Weights of a small GPT-style language model, trained from scratch on English Wikipedia: a smear gate.
Each number is 200 + 40 x the weight over its row's rms, rounded and kept within 0 to 999. Layers, rows and columns count from 0. The size before them is the row's rms in percent of the matrix's.

# up: layer 8 MLP up, 1280x256, rms 0.0956, rows 918-944, columns 0-127
# down: layer 8 MLP down (transposed), 1280x256, rms 0.0133, rows 918-944, columns 0-127
up918,100,209,129,207,196,220,238,192,218,206,157,236,244,202,222,166,148,235,203,188,254,250,197,127,261,174,217,226,163,206,201,187,198,273,214,163,218,189,156,221,168,245,210,147,219,181,230,207,200,208,180,266,218,175,181,231,162,108,245,237,252,206,187,243,239,243,209,128,179,127,167,225,226,241,252,253,177,310,163,194,201,159,243,213,201,182,189,174,153,171,189,210,154,211,189,174,156,150,222,139,204,161,188,234,146,179,194,173,287,224,206,253,199,198,258,247,181,169,193,181,197,221,176,185,148,136,163,207,191
down918,103,225,106,163,238,148,189,198,218,197,171,168,281,285,175,170,209,163,172,132,166,251,141,220,186,209,191,163,191,195,232,177,242,178,217,196,180,283,215,191,184,162,200,194,234,137,190,100,144,226,256,192,137,205,205,236,133,163,243,186,235,182,161,255,172,195,201,225,243,205,172,201,254,215,226,251,155,225,179,181,179,198,167,207,218,260,190,172,195,191,200,236,242,143,182,190,239,234,161,228,239,231,225,103,176,213,196,191,228,182,145,292,165,219,287,242,222,180,175,205,205,270,151,181,221,230,148,258,223
up919,099,239,115,183,180,268,142,95,212,155,92,192,244,222,200,199,221,189,189,182,165,210,201,283,170,221,226,231,182,208,241,176,169,239,206,156,154,230,186,216,156,150,136,215,291,159,162,206,180,185,218,158,231,206,126,196,233,184,226,158,179,211,132,228,180,120,202,288,220,253,215,186,154,160,148,163,198,208,211,243,214,261,250,209,186,190,247,266,148,175,201,243,197,140,150,207,205,221,150,118,224,260,184,252,239,216,164,203,128,216,153,204,194,233,201,225,156,200,239,180,288,155,222,268,171,197,239,179,190
down919,102,164,172,316,245,194,153,323,128,177,207,161,224,192,285,114,220,245,203,235,240,213,245,253,146,193,163,147,161,169,171,206,198,240,193,155,109,177,237,178,191,202,193,238,252,161,149,215,188,237,192,187,155,172,213,233,194,168,133,197,188,201,240,231,204,208,265,156,200,125,245,156,214,203,223,194,240,185,126,215,217,93,255,207,179,161,197,309,228,175,191,208,176,301,180,272,180,185,184,283,148,202,162,207,180,228,162,206,180,231,187,172,183,222,208,232,186,195,177,243,187,182,211,235,256,176,150,172,232
up920,086,197,198,285,219,192,179,170,192,197,166,200,255,280,299,291,184,240,223,222,214,225,187,265,230,178,226,215,247,291,209,242,163,217,258,170,197,155,227,221,218,229,168,257,134,159,193,152,214,244,219,241,178,166,130,217,143,201,185,225,224,241,213,205,220,184,206,145,212,227,172,268,138,205,182,152,101,191,162,274,208,267,143,132,284,234,232,165,194,194,194,193,160,205,210,183,201,242,261,210,207,215,224,162,285,170,254,176,245,260,215,210,214,117,205,212,193,135,258,224,132,212,221,215,289,222,200,164,223
down920,087,222,208,229,115,278,178,227,121,171,204,249,179,118,187,184,251,208,175,162,157,195,271,188,227,177,249,201,186,144,232,232,228,230,225,267,156,194,167,209,192,172,97,219,177,165,195,207,152,264,160,226,219,144,167,164,209,243,193,222,160,224,225,255,248,199,249,220,188,193,159,195,175,231,211,232,191,183,208,131,211,306,157,238,206,228,195,247,190,242,179,223,169,131,180,220,200,171,152,203,140,172,277,236,185,201,274,192,233,99,204,165,219,215,176,246,303,188,156,170,304,223,178,207,216,156,202,153,175
up921,104,178,212,171,225,185,218,215,217,243,171,171,241,190,197,109,255,139,200,127,131,207,179,197,123,227,232,247,226,143,198,168,180,237,220,171,197,196,208,215,197,220,238,185,173,184,181,166,244,223,137,161,186,225,184,176,150,258,202,133,253,224,162,156,115,254,212,269,132,175,209,173,242,266,228,197,194,143,194,286,246,150,249,205,182,211,165,141,216,180,259,241,198,237,200,253,181,229,127,216,195,289,189,149,140,307,189,196,229,221,272,256,254,191,157,181,146,270,166,222,185,194,211,191,170,253,145,283,150
down921,103,222,245,209,266,205,256,203,187,273,159,227,270,182,121,214,211,179,213,236,192,214,213,204,178,184,196,202,185,160,223,226,183,212,251,298,215,169,169,222,232,160,191,186,183,179,197,205,197,228,227,194,181,235,233,223,192,253,217,232,228,132,188,207,264,201,146,224,199,231,253,154,247,194,259,151,152,178,238,152,237,150,144,261,209,176,158,216,200,251,168,158,201,134,175,185,140,147,224,174,203,233,170,188,178,206,175,211,261,172,206,211,195,199,136,186,239,243,160,115,210,203,190,163,126,134,312,215,159
up922,099,201,195,201,199,190,164,156,268,189,220,124,190,209,157,168,186,186,188,219,191,246,191,165,210,241,181,249,180,176,165,211,183,172,168,188,201,171,171,187,108,145,244,151,147,212,147,235,143,164,218,215,206,232,248,154,236,179,235,155,208,203,175,155,238,209,173,223,192,252,215,214,147,187,205,245,249,133,180,219,229,95,132,190,210,203,281,169,173,204,103,266,307,214,115,196,188,219,215,207,191,234,169,220,174,157,175,105,301,170,214,189,260,152,162,247,199,193,207,112,247,199,224,193,178,221,173,230,285
down922,103,179,180,185,264,190,175,201,206,249,234,199,211,247,190,117,206,182,169,218,241,221,211,187,238,166,177,246,169,130,144,204,177,206,162,201,227,166,162,227,182,191,210,245,95,160,200,150,178,186,138,123,260,226,284,222,123,242,212,153,128,205,189,205,251,229,204,270,188,134,136,124,160,208,150,237,201,195,227,171,173,200,157,153,245,205,186,210,200,174,143,161,264,199,192,222,263,165,177,208,158,224,248,258,192,150,232,231,184,206,209,197,230,200,227,220,171,164,90,121,175,218,242,314,153,243,220,160,161
up923,101,316,184,134,294,169,266,207,197,183,169,248,181,202,176,130,227,140,303,188,189,180,247,186,170,163,45,152,290,188,180,210,179,194,140,173,234,234,178,247,189,207,253,173,215,216,134,167,269,198,225,179,179,143,173,181,208,216,231,180,230,172,218,162,147,207,154,222,200,218,250,193,210,217,247,212,186,225,162,198,241,207,213,229,217,201,160,172,184,265,227,204,188,187,189,247,167,234,203,204,225,171,180,205,180,266,243,163,206,259,147,235,264,157,203,183,227,166,248,200,219,197,203,235,259,208,190,241,156
down923,106,177,247,146,270,212,275,230,205,250,84,194,189,160,231,226,178,88,176,225,226,223,198,296,185,144,186,255,131,171,149,188,114,203,206,225,251,244,198,193,157,194,216,147,162,292,177,223,234,208,271,119,199,264,197,175,215,283,213,162,161,210,155,214,130,186,180,163,183,284,194,234,166,193,237,178,168,260,168,169,210,164,153,226,174,185,230,143,168,166,191,160,238,185,201,204,152,182,205,212,198,174,200,193,193,189,175,227,248,217,218,200,243,205,158,202,163,205,206,237,236,219,221,178,152,242,175,156,152
up924,105,216,158,205,159,207,175,205,252,155,235,186,201,130,193,250,225,160,148,275,161,142,147,209,189,301,236,93,217,182,169,223,207,252,238,195,167,198,218,250,200,95,129,203,221,181,182,215,154,164,211,175,205,183,205,184,136,178,139,266,263,182,259,182,236,163,207,174,238,149,212,272,165,175,223,222,219,165,229,157,267,219,182,271,219,208,184,139,94,164,241,199,190,183,173,222,181,218,147,137,166,193,167,166,214,183,203,165,201,159,188,244,249,234,161,118,254,164,245,251,236,162,164,245,234,237,163,261,205
down924,103,244,175,156,251,147,171,228,207,180,170,141,158,164,234,206,253,207,206,205,148,203,179,213,153,267,192,179,219,230,231,163,280,227,167,164,190,185,137,219,247,177,214,176,177,262,160,248,223,216,137,158,167,190,224,234,204,154,133,214,250,221,168,145,190,211,251,168,175,139,102,198,207,202,206,165,247,262,245,221,301,203,213,281,243,181,186,88,198,126,218,187,154,193,256,240,216,196,257,230,216,133,262,225,222,244,122,242,129,147,269,252,232,202,196,160,227,193,173,221,262,152,244,140,213,152,193,206,163
up925,102,221,244,156,209,156,208,122,145,162,171,231,158,221,170,186,206,273,156,143,234,284,144,155,188,224,232,186,232,252,229,228,191,219,267,162,186,220,193,237,165,218,217,252,152,164,208,273,202,232,160,152,159,190,263,238,189,218,237,183,163,224,194,233,188,180,248,175,231,204,249,270,142,195,171,242,151,210,113,232,217,235,208,168,175,247,220,231,129,239,274,222,221,191,271,106,224,181,152,236,204,235,146,221,243,233,206,210,215,219,180,203,214,278,118,224,249,214,220,262,175,251,227,241,237,194,191,187,180
down925,098,194,258,201,172,170,201,170,103,186,219,182,211,178,191,152,230,200,165,176,212,229,220,166,198,251,191,130,225,126,188,184,142,204,218,164,188,252,199,274,204,108,206,187,166,200,217,148,233,181,158,184,198,175,249,211,185,326,171,193,131,285,218,250,263,165,138,205,160,256,163,237,119,201,201,149,211,217,226,184,181,240,251,173,221,290,232,226,185,228,221,249,165,210,241,184,223,154,154,219,147,197,149,237,191,229,257,238,170,220,187,188,257,211,178,211,215,208,143,91,208,295,232,205,141,147,204,148,235
up926,102,280,231,203,221,186,219,205,270,200,238,242,193,174,219,299,214,191,226,211,170,229,152,178,169,218,228,170,254,211,185,174,241,220,131,262,246,198,129,174,189,177,123,211,173,219,207,212,223,183,200,272,115,246,196,207,188,187,217,227,131,151,192,217,232,226,215,195,162,182,181,226,169,262,173,148,151,228,136,226,235,125,221,224,173,277,206,274,226,249,217,224,210,226,212,228,171,210,187,176,235,181,132,255,205,196,186,204,262,245,247,222,188,256,181,144,183,196,211,223,230,227,268,218,158,164,162,165,232
down926,103,179,202,205,136,174,191,178,181,236,218,201,197,168,280,122,188,222,206,287,270,280,225,235,160,189,167,218,233,184,264,215,227,261,241,163,198,228,209,239,195,189,129,228,211,207,157,190,194,201,247,277,164,204,158,202,161,227,220,231,212,147,177,190,158,163,247,180,189,136,233,159,221,172,156,185,202,196,212,233,232,233,197,158,263,151,192,154,185,158,157,266,182,250,187,243,239,217,219,213,244,169,226,194,241,221,185,244,210,252,190,265,224,219,146,222,172,171,202,244,270,261,219,247,227,202,229,228,222
up927,096,240,262,190,190,180,237,236,209,183,197,227,209,207,273,224,236,270,177,255,171,229,220,171,157,202,205,221,216,233,185,210,194,212,215,228,196,209,196,272,194,151,206,237,262,227,212,120,198,182,178,180,232,215,233,252,205,275,290,176,250,222,233,113,205,218,176,250,187,176,175,195,210,230,234,279,158,139,191,147,205,149,204,184,228,200,214,259,273,136,303,211,217,209,195,253,176,157,204,274,218,196,240,262,194,263,232,174,191,137,191,219,227,172,257,266,179,227,234,265,205,174,172,231,281,216,199,211,201
down927,100,212,228,219,210,261,98,210,129,218,111,202,171,188,153,206,208,166,252,170,270,144,203,233,215,178,231,178,151,175,182,214,153,191,136,242,187,182,262,155,233,222,185,317,194,291,207,176,206,193,284,216,188,223,194,175,202,164,216,216,191,198,213,165,170,176,251,218,197,246,248,150,269,149,177,246,196,227,216,225,224,283,163,219,240,261,171,261,171,160,228,279,185,205,109,188,204,188,151,151,176,143,247,257,265,135,98,134,191,153,265,120,210,154,173,204,226,129,221,188,168,203,267,238,188,231,194,159,185
up928,105,176,250,159,205,184,183,121,278,205,192,226,198,184,253,169,166,203,265,195,203,174,211,214,224,123,256,218,212,194,179,243,133,202,188,204,231,196,68,191,127,192,180,152,179,175,180,168,222,210,198,263,202,190,208,134,154,277,189,240,187,201,262,173,120,152,203,211,187,153,169,222,206,252,195,140,138,150,230,205,203,256,162,230,178,151,231,253,218,159,175,210,212,236,166,272,219,224,148,145,191,216,267,210,254,141,254,188,199,205,149,134,260,191,176,224,279,219,181,184,216,234,234,213,201,103,290,233,173
down928,104,162,241,197,247,244,158,244,237,254,114,179,157,196,238,231,129,176,230,276,208,224,277,215,197,184,187,280,225,226,206,284,253,157,192,134,212,251,152,156,204,209,222,175,155,177,199,210,270,258,244,203,239,181,173,182,182,228,190,204,164,181,104,148,209,248,192,188,223,148,153,210,178,168,293,228,265,131,201,201,139,145,177,157,230,224,157,240,197,180,188,225,171,213,166,234,219,241,191,224,216,156,231,246,217,190,165,205,179,225,190,156,250,179,177,211,320,232,231,205,233,225,216,180,222,148,212,144,159
up929,094,127,182,212,202,191,275,207,206,155,163,237,163,183,263,206,289,149,178,205,227,226,308,239,264,172,219,189,228,133,270,220,260,244,179,183,167,75,195,221,212,174,176,239,241,210,250,207,237,219,195,192,201,227,128,191,280,211,226,277,205,199,225,207,193,204,197,273,155,252,184,157,178,183,226,161,170,199,131,174,210,243,169,186,235,137,178,187,157,184,290,217,144,203,128,243,182,277,233,215,281,207,245,166,229,262,248,139,176,222,229,267,246,173,188,215,157,192,183,160,235,176,186,274,228,188,244,177,135
down929,092,255,210,167,142,259,208,227,127,215,189,301,165,188,190,174,248,247,156,181,223,207,201,152,146,228,192,228,172,181,134,242,163,197,156,244,212,254,258,74,261,235,198,149,244,237,210,207,181,207,205,149,259,142,148,254,198,179,205,326,160,136,202,209,146,130,239,167,185,137,206,144,183,140,198,238,191,261,209,193,139,213,133,183,167,232,280,177,181,228,229,211,210,288,183,165,219,242,264,195,213,161,179,159,110,197,180,199,259,222,184,181,193,198,165,211,226,171,195,206,247,237,224,185,183,201,265,188,216
up930,104,130,146,180,223,216,178,201,232,174,229,169,213,203,154,143,167,181,184,141,183,269,225,160,226,212,197,222,220,203,180,154,137,178,271,207,158,232,138,186,199,238,175,198,203,249,204,161,263,177,185,148,135,141,185,241,163,154,181,166,188,278,212,165,240,204,250,203,202,234,180,174,158,142,274,188,89,169,255,208,174,201,192,212,144,236,246,181,234,139,153,124,206,201,198,250,235,274,208,202,210,184,214,187,272,191,226,182,191,222,186,168,259,202,175,228,207,200,231,225,118,172,223,133,171,113,321,189,232
down930,098,145,191,189,207,169,173,193,238,248,261,203,295,193,136,228,194,254,197,205,189,172,232,259,179,191,193,243,197,294,286,204,113,221,194,205,129,256,174,178,233,200,161,240,234,249,211,183,234,212,166,175,274,162,172,181,199,221,115,170,265,186,168,167,172,249,187,218,199,255,216,230,179,172,209,138,222,248,295,199,191,167,85,214,178,181,266,249,291,203,191,184,188,229,222,264,239,197,199,189,200,205,199,214,302,246,216,248,158,166,221,103,196,174,219,197,201,246,170,175,175,213,259,195,223,159,236,204,142
up931,092,232,159,97,171,164,173,199,113,156,201,122,153,313,265,109,215,196,140,187,96,206,231,221,211,144,208,230,212,168,228,257,207,179,166,243,221,193,191,229,234,256,212,192,201,212,214,206,167,198,112,155,222,227,218,235,204,175,256,148,174,174,250,145,182,198,142,153,139,241,211,187,211,137,241,187,222,147,228,269,266,183,115,268,194,185,184,195,184,184,248,264,264,212,133,282,234,243,143,131,225,178,256,138,220,199,138,171,225,219,153,239,302,288,145,216,208,167,172,232,199,187,192,209,153,184,168,195,220
down931,087,127,254,288,78,239,266,210,185,226,181,197,92,154,174,239,162,236,184,197,252,180,227,188,216,225,221,180,176,141,186,185,189,186,179,224,210,142,237,208,211,161,175,177,308,226,259,137,236,203,260,152,196,181,158,204,179,165,191,200,207,133,195,273,166,182,190,200,227,211,237,134,178,115,206,169,255,282,207,241,154,214,203,202,128,246,196,206,170,222,242,162,188,230,257,246,204,192,278,197,134,237,170,187,200,185,221,284,126,218,231,192,209,238,256,252,253,158,192,159,182,210,188,253,192,145,194,218,178
up932,096,245,134,176,195,292,188,223,212,226,275,185,216,165,203,203,158,156,138,226,198,139,249,197,244,184,197,183,268,265,146,229,221,217,173,262,193,223,244,135,212,240,274,149,133,120,168,151,285,97,204,153,253,156,211,240,228,280,175,160,143,199,216,172,195,201,202,245,190,136,216,151,276,113,220,235,216,113,153,218,144,245,196,233,187,164,224,156,150,252,173,171,234,261,196,98,155,225,136,275,241,187,188,232,188,234,164,221,198,179,163,225,181,209,179,188,259,231,168,282,177,261,198,159,131,197,149,178,193
down932,099,184,186,219,297,222,258,261,164,271,200,280,222,135,190,162,237,138,219,245,177,180,196,149,177,171,189,196,164,187,231,189,212,202,202,218,185,214,258,205,183,308,225,206,168,190,187,235,167,237,253,166,187,193,205,224,127,176,183,239,256,211,219,195,285,206,167,193,204,237,110,191,224,228,168,178,166,175,182,203,239,218,251,207,253,198,235,262,195,154,249,178,173,213,246,162,167,179,174,234,127,208,238,228,151,94,148,263,172,292,228,123,159,152,117,285,134,274,199,212,240,169,211,197,148,219,201,197,183
up933,126,180,234,134,197,233,154,279,169,140,203,260,234,226,128,192,168,144,223,249,234,170,294,122,179,241,187,190,265,223,154,203,297,166,197,177,308,202,206,234,174,246,174,150,279,197,172,227,282,195,199,170,160,209,167,224,245,227,251,218,228,152,253,182,226,176,214,155,148,230,228,223,162,124,190,232,175,251,175,197,209,105,254,216,242,207,191,151,132,228,187,229,196,202,200,208,179,230,149,145,164,201,211,244,209,233,230,179,196,200,157,279,202,165,217,145,270,186,266,233,272,165,171,261,159,190,136,220,198
down933,101,235,171,203,276,169,146,229,136,220,143,152,288,142,148,250,192,184,190,260,183,200,276,167,203,200,173,212,177,151,169,245,291,175,206,186,260,138,237,232,211,141,219,138,264,152,175,173,274,202,209,197,214,150,212,212,247,252,226,199,202,149,228,151,259,201,251,231,182,269,214,201,208,194,171,243,175,223,219,161,192,167,196,164,223,212,208,164,189,216,171,240,137,190,252,183,195,194,199,153,200,248,236,273,229,217,254,184,187,177,164,281,186,167,237,164,271,180,264,201,280,212,217,220,217,134,100,210,176
up934,101,122,151,207,188,309,177,199,228,158,161,229,202,245,166,220,224,115,198,307,203,216,152,198,199,153,209,148,245,206,181,223,201,170,161,252,226,244,210,246,203,191,210,209,235,268,189,178,205,190,252,224,192,146,219,143,237,250,211,192,201,229,215,274,137,169,173,213,166,160,233,137,194,215,175,169,134,189,227,213,272,174,232,160,154,199,186,198,217,174,159,226,109,238,188,135,193,174,192,186,232,194,111,264,235,221,223,182,211,223,202,163,131,163,304,198,172,204,152,150,207,181,205,175,108,181,200,180,197
down934,103,196,144,215,225,123,140,144,127,210,216,189,237,269,185,207,229,216,160,167,214,246,218,210,118,147,221,199,239,178,183,271,196,138,168,226,233,256,265,228,137,226,246,189,91,238,148,176,160,209,150,204,225,226,220,195,268,203,222,199,173,157,213,228,163,172,179,227,226,280,192,155,178,250,209,202,171,217,242,244,181,194,169,195,166,214,226,225,136,273,185,200,119,201,210,166,196,236,243,190,138,155,173,210,203,239,222,191,183,242,245,214,224,204,197,215,297,137,160,245,235,225,153,263,129,221,154,169,202
up935,103,268,176,182,210,217,257,135,177,248,224,177,180,225,142,207,272,275,210,141,201,232,162,195,201,251,200,200,211,222,260,160,252,157,201,190,195,200,146,217,163,224,295,232,231,207,231,144,194,165,200,214,181,158,224,274,210,122,250,137,228,220,201,191,216,175,247,157,237,236,222,174,218,195,118,163,151,192,208,162,228,182,195,226,172,222,197,254,224,161,184,185,228,189,195,210,229,162,184,206,177,112,158,271,259,175,162,236,285,227,187,210,262,165,261,224,227,190,187,187,172,236,273,240,214,176,179,127,265
down935,102,187,247,188,256,177,252,127,195,262,188,161,223,242,187,246,197,243,183,198,225,252,222,190,240,298,181,185,227,132,220,160,211,201,286,158,223,146,201,202,181,172,151,252,236,159,285,180,187,136,242,224,216,250,244,268,196,156,209,209,214,233,208,184,168,226,220,168,196,234,241,226,257,215,126,176,138,158,255,180,229,180,182,223,197,217,165,226,214,213,141,163,152,230,211,235,237,147,219,266,206,154,202,132,199,234,225,185,200,193,208,169,210,161,297,281,222,159,95,190,197,216,248,257,264,206,192,179,208
up936,094,166,281,213,216,216,241,272,192,237,220,218,200,216,135,232,229,225,199,183,238,226,137,137,192,163,175,226,178,203,183,140,271,201,191,211,170,214,105,235,190,252,242,227,203,161,210,283,186,139,155,299,233,218,114,238,241,136,165,211,195,215,213,234,216,264,175,198,129,221,194,238,208,189,191,148,180,253,129,103,155,187,262,169,188,238,247,152,232,190,230,229,175,212,141,195,254,203,178,165,187,234,205,213,139,242,171,185,155,193,199,233,271,210,124,218,213,229,277,198,214,217,241,225,124,231,273,173,228
down936,096,137,220,171,196,233,162,152,227,174,193,230,148,231,184,213,160,186,189,134,215,201,201,175,225,234,189,197,207,231,230,194,173,224,336,168,240,166,189,197,253,212,163,189,193,239,166,119,155,174,250,182,130,190,132,197,205,214,239,202,212,224,239,198,188,106,227,246,195,258,219,243,177,186,188,242,253,222,203,221,218,225,184,217,147,220,142,222,151,210,217,240,199,170,157,219,195,174,210,193,142,193,120,201,285,199,158,240,194,116,217,174,147,215,181,182,219,210,133,313,246,189,206,229,194,194,213,262,212
up937,099,182,197,205,303,256,214,183,213,148,155,156,216,206,240,165,166,181,205,190,223,162,190,206,230,252,234,262,227,252,179,156,191,221,239,236,162,269,153,256,263,212,173,195,88,104,251,201,198,178,207,181,205,231,228,232,240,216,183,175,204,168,156,178,272,204,142,163,172,205,201,246,156,152,176,139,229,144,254,193,243,158,223,195,172,166,159,164,146,239,122,232,244,214,204,154,271,177,104,183,156,228,225,206,198,169,226,160,195,225,218,219,161,235,233,210,121,196,236,261,217,202,215,252,164,290,184,211,235
down937,101,220,166,140,179,175,182,269,208,243,126,217,250,241,170,147,168,181,127,159,180,208,220,138,159,212,235,163,228,221,135,247,165,263,187,227,183,152,194,213,127,177,148,151,145,109,221,175,315,182,110,197,167,241,177,193,141,245,198,227,264,183,208,280,197,157,150,172,191,195,150,214,150,264,223,183,166,204,232,167,253,175,239,226,188,225,183,205,128,236,127,206,227,170,212,156,241,129,210,238,232,114,184,210,203,178,216,219,222,156,234,201,211,161,192,195,194,269,265,194,128,242,121,180,188,257,243,145,265
up938,102,168,102,202,157,203,299,151,289,273,161,231,191,226,272,223,266,203,172,187,131,240,150,218,267,175,190,257,201,181,187,205,192,163,225,292,209,183,168,246,136,296,234,188,164,219,235,123,217,249,216,243,145,172,132,180,202,177,218,199,191,203,215,148,183,95,218,165,218,243,239,99,160,223,153,204,185,205,219,191,238,204,179,136,170,232,221,169,170,176,239,185,215,208,201,176,194,224,273,214,291,195,187,182,204,150,156,204,237,185,191,248,162,205,263,218,218,172,275,282,196,206,134,188,142,185,243,223,133
down938,102,190,238,208,108,166,150,210,173,169,177,176,176,285,212,205,280,102,161,201,221,212,223,180,127,198,182,234,188,269,152,139,203,245,212,237,159,196,110,201,228,177,212,179,230,114,195,127,177,263,169,225,175,150,216,217,263,233,130,164,182,194,230,232,135,235,211,147,264,210,178,216,198,278,153,223,217,194,197,283,187,192,212,192,157,146,190,216,197,253,150,171,198,234,218,205,239,219,217,218,129,223,113,196,148,186,246,283,210,239,198,187,190,250,131,231,149,259,160,226,211,200,268,227,194,119,223,203,182
up939,100,273,241,194,229,180,203,210,205,176,191,236,173,155,172,168,262,206,166,121,139,250,274,145,175,231,260,252,190,201,102,274,172,268,183,191,252,151,245,104,222,166,216,121,193,218,196,165,135,283,205,179,198,138,185,182,215,203,156,188,255,223,199,214,206,208,129,209,203,154,209,206,186,236,205,256,204,138,153,172,157,193,143,149,155,152,239,256,192,244,200,178,234,241,161,170,205,202,193,163,185,141,162,110,212,286,286,163,252,247,222,161,196,177,215,218,147,172,203,263,188,196,166,270,128,167,123,218,185
down939,094,196,267,240,199,246,182,218,136,280,189,201,234,233,194,186,175,223,233,179,189,174,191,176,169,186,205,181,156,173,172,199,218,290,244,274,295,181,212,173,162,153,303,149,241,229,127,258,184,188,161,136,213,219,217,179,182,255,185,228,204,157,179,295,160,126,166,194,240,177,192,235,227,187,168,187,204,231,267,242,169,117,231,145,190,194,265,212,221,218,227,185,194,209,214,203,187,230,201,160,250,199,183,213,228,189,174,138,173,227,225,173,196,178,167,190,209,186,128,151,112,178,177,185,139,170,226,145,181
up940,091,236,183,143,236,196,142,198,240,222,172,187,247,216,211,173,129,115,233,160,224,191,219,207,213,152,182,124,157,209,267,279,160,295,209,176,231,193,148,162,301,219,216,99,244,220,243,103,158,241,165,275,153,209,174,149,187,199,234,188,182,219,190,147,239,175,127,229,201,271,192,175,196,191,184,217,189,218,223,195,183,174,217,211,223,184,182,218,120,130,183,203,166,179,178,176,164,237,175,224,162,244,248,223,199,152,180,171,229,217,228,184,186,193,177,227,210,148,189,222,157,245,230,151,218,205,169,157,158
down940,099,247,282,216,147,251,115,232,274,224,219,153,215,257,209,197,137,193,148,282,202,202,236,217,189,178,231,161,255,182,199,222,202,219,169,194,234,250,159,229,193,251,210,180,232,184,195,208,201,258,294,175,230,213,148,251,228,181,206,148,171,191,95,176,222,145,236,216,205,196,205,231,153,202,224,186,125,240,167,234,197,183,196,214,297,238,211,262,172,215,249,169,172,188,158,153,196,169,266,244,221,223,211,191,195,127,222,254,178,238,169,244,234,272,201,173,259,199,149,168,165,174,186,230,195,213,231,209,179
up941,107,276,245,139,211,181,169,174,175,214,111,241,186,181,189,186,231,181,245,212,228,160,230,255,218,98,203,231,239,185,171,163,177,280,211,239,182,202,117,239,219,267,169,241,237,232,151,131,173,162,109,162,240,164,125,191,126,147,195,158,141,223,248,290,236,211,198,199,242,178,200,178,221,208,211,146,305,184,155,183,240,244,179,203,181,191,178,241,172,126,186,227,172,215,296,253,152,215,170,228,183,270,152,238,296,236,210,186,284,181,206,172,224,231,155,279,234,208,187,225,237,181,217,193,218,232,166,211,266
down941,109,186,246,187,216,208,163,171,211,199,168,176,220,237,197,200,218,190,206,229,272,222,198,161,156,185,166,221,240,224,224,204,165,210,199,208,165,176,249,181,203,240,184,277,216,193,165,149,160,149,68,162,189,166,133,184,176,177,276,262,198,282,191,154,158,258,143,278,213,221,173,159,259,197,190,150,270,143,212,204,148,226,148,123,236,173,161,190,171,168,203,171,157,177,191,205,195,190,179,214,224,229,193,252,128,104,172,204,203,146,198,243,234,263,179,212,233,237,228,200,141,214,164,248,139,158,301,197,221
up942,101,194,184,250,216,155,144,187,232,202,203,241,251,210,185,218,260,193,178,207,181,181,151,260,193,180,195,158,208,242,144,190,151,223,262,179,201,172,168,230,180,250,211,194,221,170,192,209,227,198,211,224,248,192,196,197,166,151,180,229,225,236,156,117,140,154,203,164,252,191,152,241,114,165,202,238,184,194,255,221,180,205,149,210,159,216,147,145,254,236,226,218,242,247,129,225,232,181,170,255,195,210,257,123,138,211,148,163,170,253,190,221,234,202,290,174,228,183,190,160,141,231,236,240,177,132,141,133,191
down942,105,248,191,257,238,268,219,176,267,172,170,246,217,251,283,199,166,166,264,219,116,229,115,203,203,118,176,197,226,217,192,214,232,171,198,226,188,215,135,108,226,148,201,206,253,174,171,212,132,214,241,247,251,188,202,202,165,162,230,246,233,169,251,175,153,222,207,194,143,171,210,157,205,192,208,235,178,179,242,172,235,220,206,178,134,177,200,195,188,208,186,202,225,165,269,226,204,283,208,165,192,245,100,171,183,223,146,194,234,158,176,217,227,232,210,176,201,239,278,171,184,231,178,192,190,163,222,183,201
up943,095,253,153,227,247,163,190,174,156,214,201,222,239,177,206,151,263,166,185,103,189,262,226,255,145,256,161,183,208,205,234,189,210,206,227,174,208,244,211,138,228,156,186,208,201,180,185,186,245,201,199,181,143,209,111,166,188,193,255,255,176,266,226,221,151,234,263,205,211,238,176,199,226,191,220,181,169,268,192,208,185,266,95,235,229,235,187,164,118,169,221,294,218,209,256,139,185,243,170,180,169,202,186,151,185,170,102,198,202,178,182,185,195,211,159,232,307,182,193,235,161,181,247,150,235,131,194,190,208
down943,101,181,173,90,126,223,170,214,215,159,203,254,178,166,218,227,187,216,190,250,226,195,145,226,196,246,189,198,200,191,197,217,136,179,203,220,171,239,213,192,188,170,228,239,180,262,261,179,176,208,177,173,173,258,191,224,196,181,180,216,307,63,195,254,140,165,190,143,158,178,182,244,138,217,187,135,260,212,266,165,313,181,182,250,195,226,173,160,219,174,171,167,209,206,172,259,239,219,228,252,147,191,166,247,138,203,135,230,277,227,262,244,142,264,256,227,222,232,172,206,217,224,170,156,198,290,220,199,231
up944,105,170,212,179,208,398,104,248,286,210,184,156,329,152,200,201,212,148,185,103,211,214,175,183,199,132,142,224,181,203,179,233,182,224,193,186,214,198,250,188,136,211,256,139,236,137,155,183,187,272,204,206,208,158,151,230,108,229,163,239,195,203,205,136,176,198,204,209,204,226,172,255,199,180,221,216,191,219,225,242,244,204,252,215,207,223,200,190,225,219,166,183,149,153,194,242,194,156,178,209,197,200,161,251,243,145,225,139,195,277,244,191,241,219,163,256,197,242,202,189,255,195,156,142,144,205,121,250,191
down944,112,185,219,287,236,0,269,289,144,330,202,196,40,220,201,204,162,188,233,242,248,196,240,170,191,215,242,180,198,275,162,256,224,166,174,247,199,226,185,204,180,184,194,286,202,227,193,159,204,122,132,206,241,183,219,174,269,223,188,184,199,168,228,200,189,191,231,123,171,165,201,178,238,270,207,191,224,131,204,157,206,218,149,172,243,236,217,212,196,177,222,233,231,265,205,189,182,235,234,178,201,199,200,155,194,194,208,258,196,197,190,266,137,208,212,200,139,258,228,126,159,198,219,229,222,212,227,155,210